From a checkpoint of a small transformer trained on Wikipedia.
Size: 8 layers, width 576, MLP 2304 SwiGLU, vocabulary 8192, 48.4M parameters.
Each number is 500 + 50 x the weight over the matrix's rms, rounded and kept within 0 to 999. Layers, rows and columns count from 0. Numbers have three digits each.

# gate: layer 2 MLP gate, 2304x576, rms 0.0201, rows 2023-2037, columns 288-431
# up: layer 2 MLP up, 2304x576, rms 0.0196, rows 2023-2037, columns 288-431
# down: layer 2 MLP down (transposed), 2304x576, rms 0.0181, rows 2023-2036, columns 288-431
gate2023:519455542517503349367484443490493489505512563479456475489519454553455531561531451460504465459522535492579471563454515573450540473580497555594480586514477471516412532492467600464485519482478520428518573533548469478433475545472578533435484538385509445524499437509459493504581564485509489495458479545546444541473537490446428537452544481543441550478563484554504563558552546489417509466527522522533500499554503512418481527511550596506551
up2023:540486436500481511459443499548632632463491527502459612525587537436497460522491525452500553381581446565508440490503497532385514489468543508526505558505576466526447707431523420494440456482418424433540538474585549443453433503525525536418513512507490505543515487495487465456405463478506469475467497629566545500500523465467473464530426430459566527549494493526529526551505468487480423511578531479510482514499461483514532493469470578547449
down2023:485517550425537545586576488508519477494495422504445564563482438431484514527533510537499488585505454481543484483531476416525461530571559561527549485449515495531541511576580486586504404436508486565520448470534554564461570545437449488514520536599541454447568497512517526491556420500510504522525557501464570500483480464596547588457408390476541479484467472489468520554557436574472477497496499496516565480603503573575499419616411448479485
gate2024:378520581499469498597537554490549496583446589436511357398434529591555471604451458530541488531520539578483473505533500540555548455567459391441533510497316514466479398522540504490466476487490478617431530453424487566509596485479523487429507462476473549464476507568612520533517490595451389406533390463357535514522529474495381445508627516548445523580468592532485447570512537511635478477489512494597419388529476517417524464338524382518571
up2024:493543555506520510449534471439601491410484543529388556529489510530567558532608527494418378433518463337519513438511606415487538441475461516376563539532459516494523519591608601394546583637493412565567502432504512513528458501510554562529467569498509501586529474454554486448507479599543480441472598575537508480560573561534541522404526576513419470467505477575552573542541425472512522482566568430495510447610476526375362459463413563519462
down2024:499449434430456452568559572502544528480543528427476442497458465452451498488499562579483474482433537575455456466594453464554460410474520449422347393477544475449436487508497422571544510521547531544447432476465529470510577486559546458485406526495462516480460551410434458442487558483439522433478439564432462437527453380513384503505535450541474417508518532532589495541577549519597510507542475453587505537565412473468504522475500568448476
gate2025:456464639533526524417550520481492540470490454607495558452481540490497476530474527528497489472511495415499467448516413597547489448505441413523526488559515501525572494563443536539511538490555429506551577514574452484495457550440536498547470559463521567482382446546547464495427454476467451638370464564468603512524520487480473451522490610449496613471525515517554437490466492484485447487475576550520397615492410577527414534406514454523551
up2025:422546511524462494400488520499504486592546470542541471483455479491531453533533503388472486428560507483531508449477491501598506550549571561563452385551491519519585394470464487450563479494485549450471485452487536438468494577474492438526476570500478542529545456374499490500503500485453579476544541530528456496439492432510445492546526525438538466451475457414621487434527517575573611532480607523537563532407586488443418479469516547500578
down2025:413535408474553457471572466571508494427566478505457543329449507663549420464541433542522516449476464484555535509574501507409419480490577465515562602568480523536542548503475551523436528567421548482539543485472520574546447487504509553508428492530446602462485505550591700472503556394519428581483471561610456521575475450607562500446503522576588499433515513417519490442539465480506418473442545563450462479477498515517541499505470496517444
gate2026:543463465498514493509530475499456517535526480453501500504434584558471412520486547562450544525547508498508489480491373557485475538591571395467501494458472522482415402464475541489487552518519466554491511511540429614609504579638531400533508469531480503509489459493500517506461506406492559526592458446506470545488506535502465470536555504526477513616487476507478563531465506463502494495526438579489553476435572457538455529489608515497500
up2026:450453564514521445482409542461485526438533450511572517487465497505506447466544475499568543515432514438584523509497464441521384450525543498497559487475559484489542504490518527533460532445575504462407512550468415513503493432480558432447542461506512474553543559454556508471514508563481384516460456456478468487465454532502435512432465443465474535498527524488476484514537523412496515554581456479401466363565531585482525502553458476596571
down2026:508525502478514499494415497454542562399489492613497478524446439533531531534413487426492451521465474430525532487419443474505470491543512510515504499446522546550509391475490500494531501535453546391450617590535403547547511446573526541527497519469514507495528572474478586474480477519428429546527541511488522556527419540495519592484490408459501541457523466507518511459526465474499519427521504503462557485569543571513482472536495561456496
gate2027:486522527483406523535466488504531526531543521462447605410427583553423470414479489438507430520476494465498611535528537464522534462565699424496456511469437543396445488465538525529442439505403421436499475468343401510522529469459516464546621450537535591543540437531705497459449506462482521420457458538440468486563549461493504462507566420529486499507537545481462510430546422519515587630585484531552517573469445404500522532410568351490535
up2027:487420533475442531492476460463425562509530531492475598535394581484558479513499460474470553537593500584508520563393574504516420535404552542441370481392477518442470551583514446492508496508426545475460601488459518414471556562471565460464596528524521508431580415425465523499427506482517466468491546538474453544487604560564554455530535534524525558483497512441501432409460445514511523566506535367657461533504498538530505502379601357441547
down2027:464425584528472426405509467492425591470505527536558555445510477563404480450554527506513450585582517533572528556508475494514516526485521498441535426438519434494398462439565525468497534507526477521481472533448511350457453489535568469461463512493485506485504522452545220497491493558572477457490521429528565497593548534478488480508461524461520512520563510505543405552457571470443452533452568537463530525475513480414518473496485403508606
gate2028:377405487475579477558459453491494522534624557499489406521546532493543434557464567538535483558516512610503422529489502414529359515533419471447470518528473428604505495494521525456500566476541462525480422480476569584578545457509502596500616520539534502498432448454520489479482443496526416501515522489533477559469506528469494431499466521511558494559525527482550549608488532474527496493472488450611526458426521561480490483448480452555496
up2028:577481513472516581498566577427507486489555484450538536439532497593460467465557399468538525508425430513595493473432533530474538508520583531550307535498500533386509464639561518569506446568575539570446484524464480435571387402550439523475515588480436460449577550512493594429450513467511481548640494508409435610510520478499526466356481540479456567419557415551454573479432413438481489502449447498523527562526521496514519466449448600425654
down2028:425393465467551465550449463494511428555651564522470404552522523464549465570458529542525514484564503603499390609463486401458418595555495479508459513469481530584515510463515463486493544461498519569476504486459577529521602458481486612518538499480511482506462493465510590533521434546523464484543561537472503630474587518491444381460419508459541536489470485518434612612454564505472450493484541511616531479500524542495490511566483523515468
gate2029:571519486546526506526490562437500351584527446489466518478501517568483455493529538487449519555492452503541561452421448573536578417461415538528524497588433517479520561511512418495556553510546470419611487471503568450614491552494602504512506488576422521530485445510535509573502516449494536479401447512627417508525522503539495496485541470481472528457543515543463443459529401542550518541417550532503520479519563413431491528510554409533581
up2029:550464464481583514536553569454563549499499483512440503398475454701477479449452643514511525574477444644560471390544503523566543418503536533507499524450496441554395530502477497408408509434482551532437520498495474574571523505541464617615483494560484530477470403515523542544446469484478487462508577459487485506518557533526572489578418414593486482415535472507515592481363463458470467493506433541525463479386525525477568576533484547455564
down2029:496528463474521444557592435542512524430402454507528465484550529580521550597487542496502554563538582566556457452468484476581492530470491546459538520469573444382520532468492498515479567531489455473426417357445484544508452532520444475503472430518524459475516464560500318411431452534518528542425561489380491431506558484501509395473461539524470427482525485413541588430517499463539411497532450465525478545569547545592591532468489621515515
gate2030:526469521521557412543475578488415422527506557489525477447431619572541497526598383599501438571472571410531460491482483585518383511529520492513463491519472603323504508562432417486488434531487526595523513442527478528574495491674539432481559554536532659466495546538534556572433585475523386570520369434405535528566549477568390445493531512426437522530532547498410398505510532561426488517467485511601481411600587516630517484365500496533466
up2030:475539416520505413479549555533603459485540509551583426530538492532543428477482498508560587508425497437478500420476435541456487461523524598601502570609452531494507425513481491423466426505530530505467529487446594491513457501502464441504527452507506462386464591465532521598520513462432491523546628537476521503611454477473540489461438476374538409531509502460538577442481536630425505545498539565455495458485458457546489577534462656482428
down2030:451543503553609497553526554493544436484569507516508594471475523571556519564622549501450503544489485326527566364479535524386502452544474515581624540511422520505542479517363542418442413527518601508479534471594469590475521481537479508537495477534480532415543556538534588528412440523528510478440552572489559555480422532497471528504445499443436494545549472551460546544509403486508538461506470486524475524563468543492429491454461603386425
gate2031:424380454539485513529504449472471481594579459440461470467424492617529483574457411491510511524574486507551415506539545524480509501498489460519402518441437472450457440445504488547456555504514626630536488552368518464586464445512499507552480525602516503503442528499551523544395483431529393533557445422519545494391571465578521545505615513500667564545555576471504444507463493465629473403554487584532436404548580471438536485438534483477508
up2031:414583544497388495505557588483553566423510577481521570346489570559461434467528540488500535424462482502488505508474566511495618356538473529469503494606488536398444547537509407515545540487463519503480545436552523433544447596511543477531600491534496531587543468423520499492324630501437531479489522545571528596552531521449506589477572390531504528438553549557462418431453471449393474587491467459543561498544484514551501416439417437383519
down2031:493577528386456493433541579459429539524507527449492456437462520561506409435603481418473582451527465517472561483559508594501523471552580482505441592540412467425496500478482493517497611517509497590421455477548542419528394450498510383593572499451510639460542527373562549513385565445552450488512489523536538550527573427529482588513568487427527562463603563466473476472479580507512484490514504488570442525504503540487503539462487523461507
gate2032:545528495501472562478425506532613450458500519487518561544547480470504499431491553452504560553561422547459512370478594504494475526461507544442457508472530495538460462541568503470543463441458513491485475491509594418412432467546441497429504563520548573475516607364499574494567576596407424405501560529493495583461494476453551488510386490440547412454427395545465441463456526594426447533533454443442571488449443538529517513542434525457481
up2032:558337469529534464477495492457497520483535405425517483477533481534492586387491513481472510536483406454458502466577591568528444516531601440444424504632499432480523496506559408517541478444447529557461529473483502538542476489504494474544538488526497485491544466527519527512435632597450415485476569515440488486486573500543494467490485460556462422571494407516529473486483487545511452522556589539543532401431505533560438652537400560520404
down2032:386580479471458433516439550508527532490532539572569524454451547527528520515475467398513585507486497494577465426522481539504393555457501521577429453509467460546578515447424408512403534485504530544477539511424505456501510485538580529543499495536479551478485371428468442496452438493444501589503535520508501591463490556580478511405533560432510442535553508356564531570356441513451504519395499457474492493533495504559527525546560485593510
gate2033:569503519477510504508479517514555545523519509550486473495541508460531488572544540508496515565547521481474596455518590477546493512475424454513475541429516386503500471466522503520497541557468452521513562431446534473443518472414427533381592510509471507533527473456570529580532471570524426494464457507483577409539515528516530510479504493477546549453505422464444525535503531529502474508455484490526537509460497482595480473493447467590564
up2033:534554433473495444520525504526449589495518465503485435477530525523484513420503493561498425494530496501483485549468478461528480477588465465486574467452501535474506536502475422471503472466523608529537445537509544483518492526492515507487553452599589471444477468523469522469523436523495485490542426489474508477502491564487494497519538534518446542492586502430489522403504428485493511487521464562468497469501519525548518480520584468422559
down2033:505455491591508498504452466474441439507547530548511482566457593556526482441492509540513540398544456560502468523523457472508555521548480446493477469451468566543472495616490508489495527467520468409510532459525437498468549581491544577602420518511522482502468482557426691599506467517469420411483520481485529525442437572447536467519513519575529462592547510462535432556537471531487572451471434535515494546578517477424454465468527470492575
gate2034:396549491476464462558488576498543534584574484500536430563613471568498416628526507483486512464499485525477509530445559486511486459515627394437413569545480448572476521561497654458594558502495466444588547496625558514427469529477469436403584542519480498483556545531546442468429507500412473438451468517448600511495449454468546472469536511430479495404474459489492411511495458367554510542521443565555499497450522442392437406467509431416518
up2034:524511524495477487467475475457566521564474473481510620515473470416450392478484569525453486481635487572528604584531528522497501549620498556484478532492613533487430504491463518442462484450568500376491450463472616521501470488544429442482435474582443519555517426507542483573443556496606635552540572566518477470487505495428489480533484480522473490452461474514471529416483424444583575414588528480493421533507573532502426578490583498517552
down2034:529525450515478530500528499490604576510503476447452629483476543478475489497505519604446484496574440550495514540502537570470493509563524520396491598507611584454400490489531468468472466512516477412422405407404569463602435441523494531460457465563451450544521406523490476559525542522588560480490588498533444481575515422606460525497518558402484568421385463528447542470390420541512453442585501495484505509643481454503442564412546452564594
gate2035:451434587486501458428518439433522388366585481457565435410573526569449527642519411521514504501462506465528548550499413415495467453499551499438416554490479508559549505555535532396532455537501576539472487475558531498450473486508497440476559545487529513428562434507568469530531497435495475447441416466462407471562585537580533479473571492479509516548553502497471464584500461541475583509434463445553515503443515506466400465448510488448570
up2035:555549493458482467569545507492473567505387527509460510507514469459478491456466531481498527603509456459544555476470534561517539435472420512544454475498528391474493474549560558523545475529520488519575487523445517575575512491446427525554427532555508486600494493476490493455498526581505466548501618486473615537513535423502434508500454492457501456543498518431547501457479523505452519473488505486431436513505554548529529492452419488513440
down2035:525496607540488469513488492479528493470454524508440450477505566511407485586451558454512526534537477521518518495459481461432472425478537465481472504544537469504542446558483577451465448463511535490456462529497472582565525510482467517529523575511452527505499444494557680490566562501505510523488554512485555480518520471552498368551454402524558447491468532452447548505486491509433564516430493476506509501560607518489471486460469489525484
gate2036:576533534529538511395523468503455444565473542546532415489486401484503493519546548420549461461613552474489595377550382489553508514562627567446471476537522379519597536484533505447507450508532508421456503475502486495449565574440491463554551491503444428483445444511520531475494490462575500491441496547576473499573487517519570487482455448527456513503536535607568507556476499515505504461479500554508460523512549497495507474517566451514524
up2036:486500548504498464517639520459574478458537586423411526428466503630489514382469523536508487551526358500418515490527609502416524473451451538523465502528493528517459557456466532435501555480545467548537540580425497529519526500449492475466456525556554482637458566476562444470429473493500509378561588513479522374465484542422468521485478459452557506425610542575439456478472540390509517574511572432500542499524539600597483484454459485414500
down2036:575516524472482483552392489520497440492388501476438434597484411516483482513523501558513477568552532502427513474468446509510506534467549485518465515450559479528553523627496446422546565433476492560511386515492552460514582450439458451431458430413508497463536528491555421508451454493440558469503429536466473452492476563429453453510473460495454386551518442534476481490471606482536483453504511468486526459446612589549499485514580539441575
gate2037:515440468504578529499470457459569493499486505466592482520487585595510516592600476530505506495496508440501436529508514460455559433482479417587451585515479484491551446470574602529459452552544515512510550503475466422531433467452457520480469458463511538440512519568553531517463558532563435425471426527481621511464534511594543491497554530428522481434535472556443486547493491547480515592542531503603535559462546554609510474461519610504488
up2037:414526460526543480438525472463469490532441483403471413498496498527534553486444487480553456518438510524455539469550553495492434505506478448505515494486482438522449535525540483458392484539423558493485462520452516560508540491535514507465619554515417522471549571561580512494428548499493455463582438481502497508513498460460463507497545488536550411508459469529474480575539481482523479507563505429535438569477548508566533431490515514555512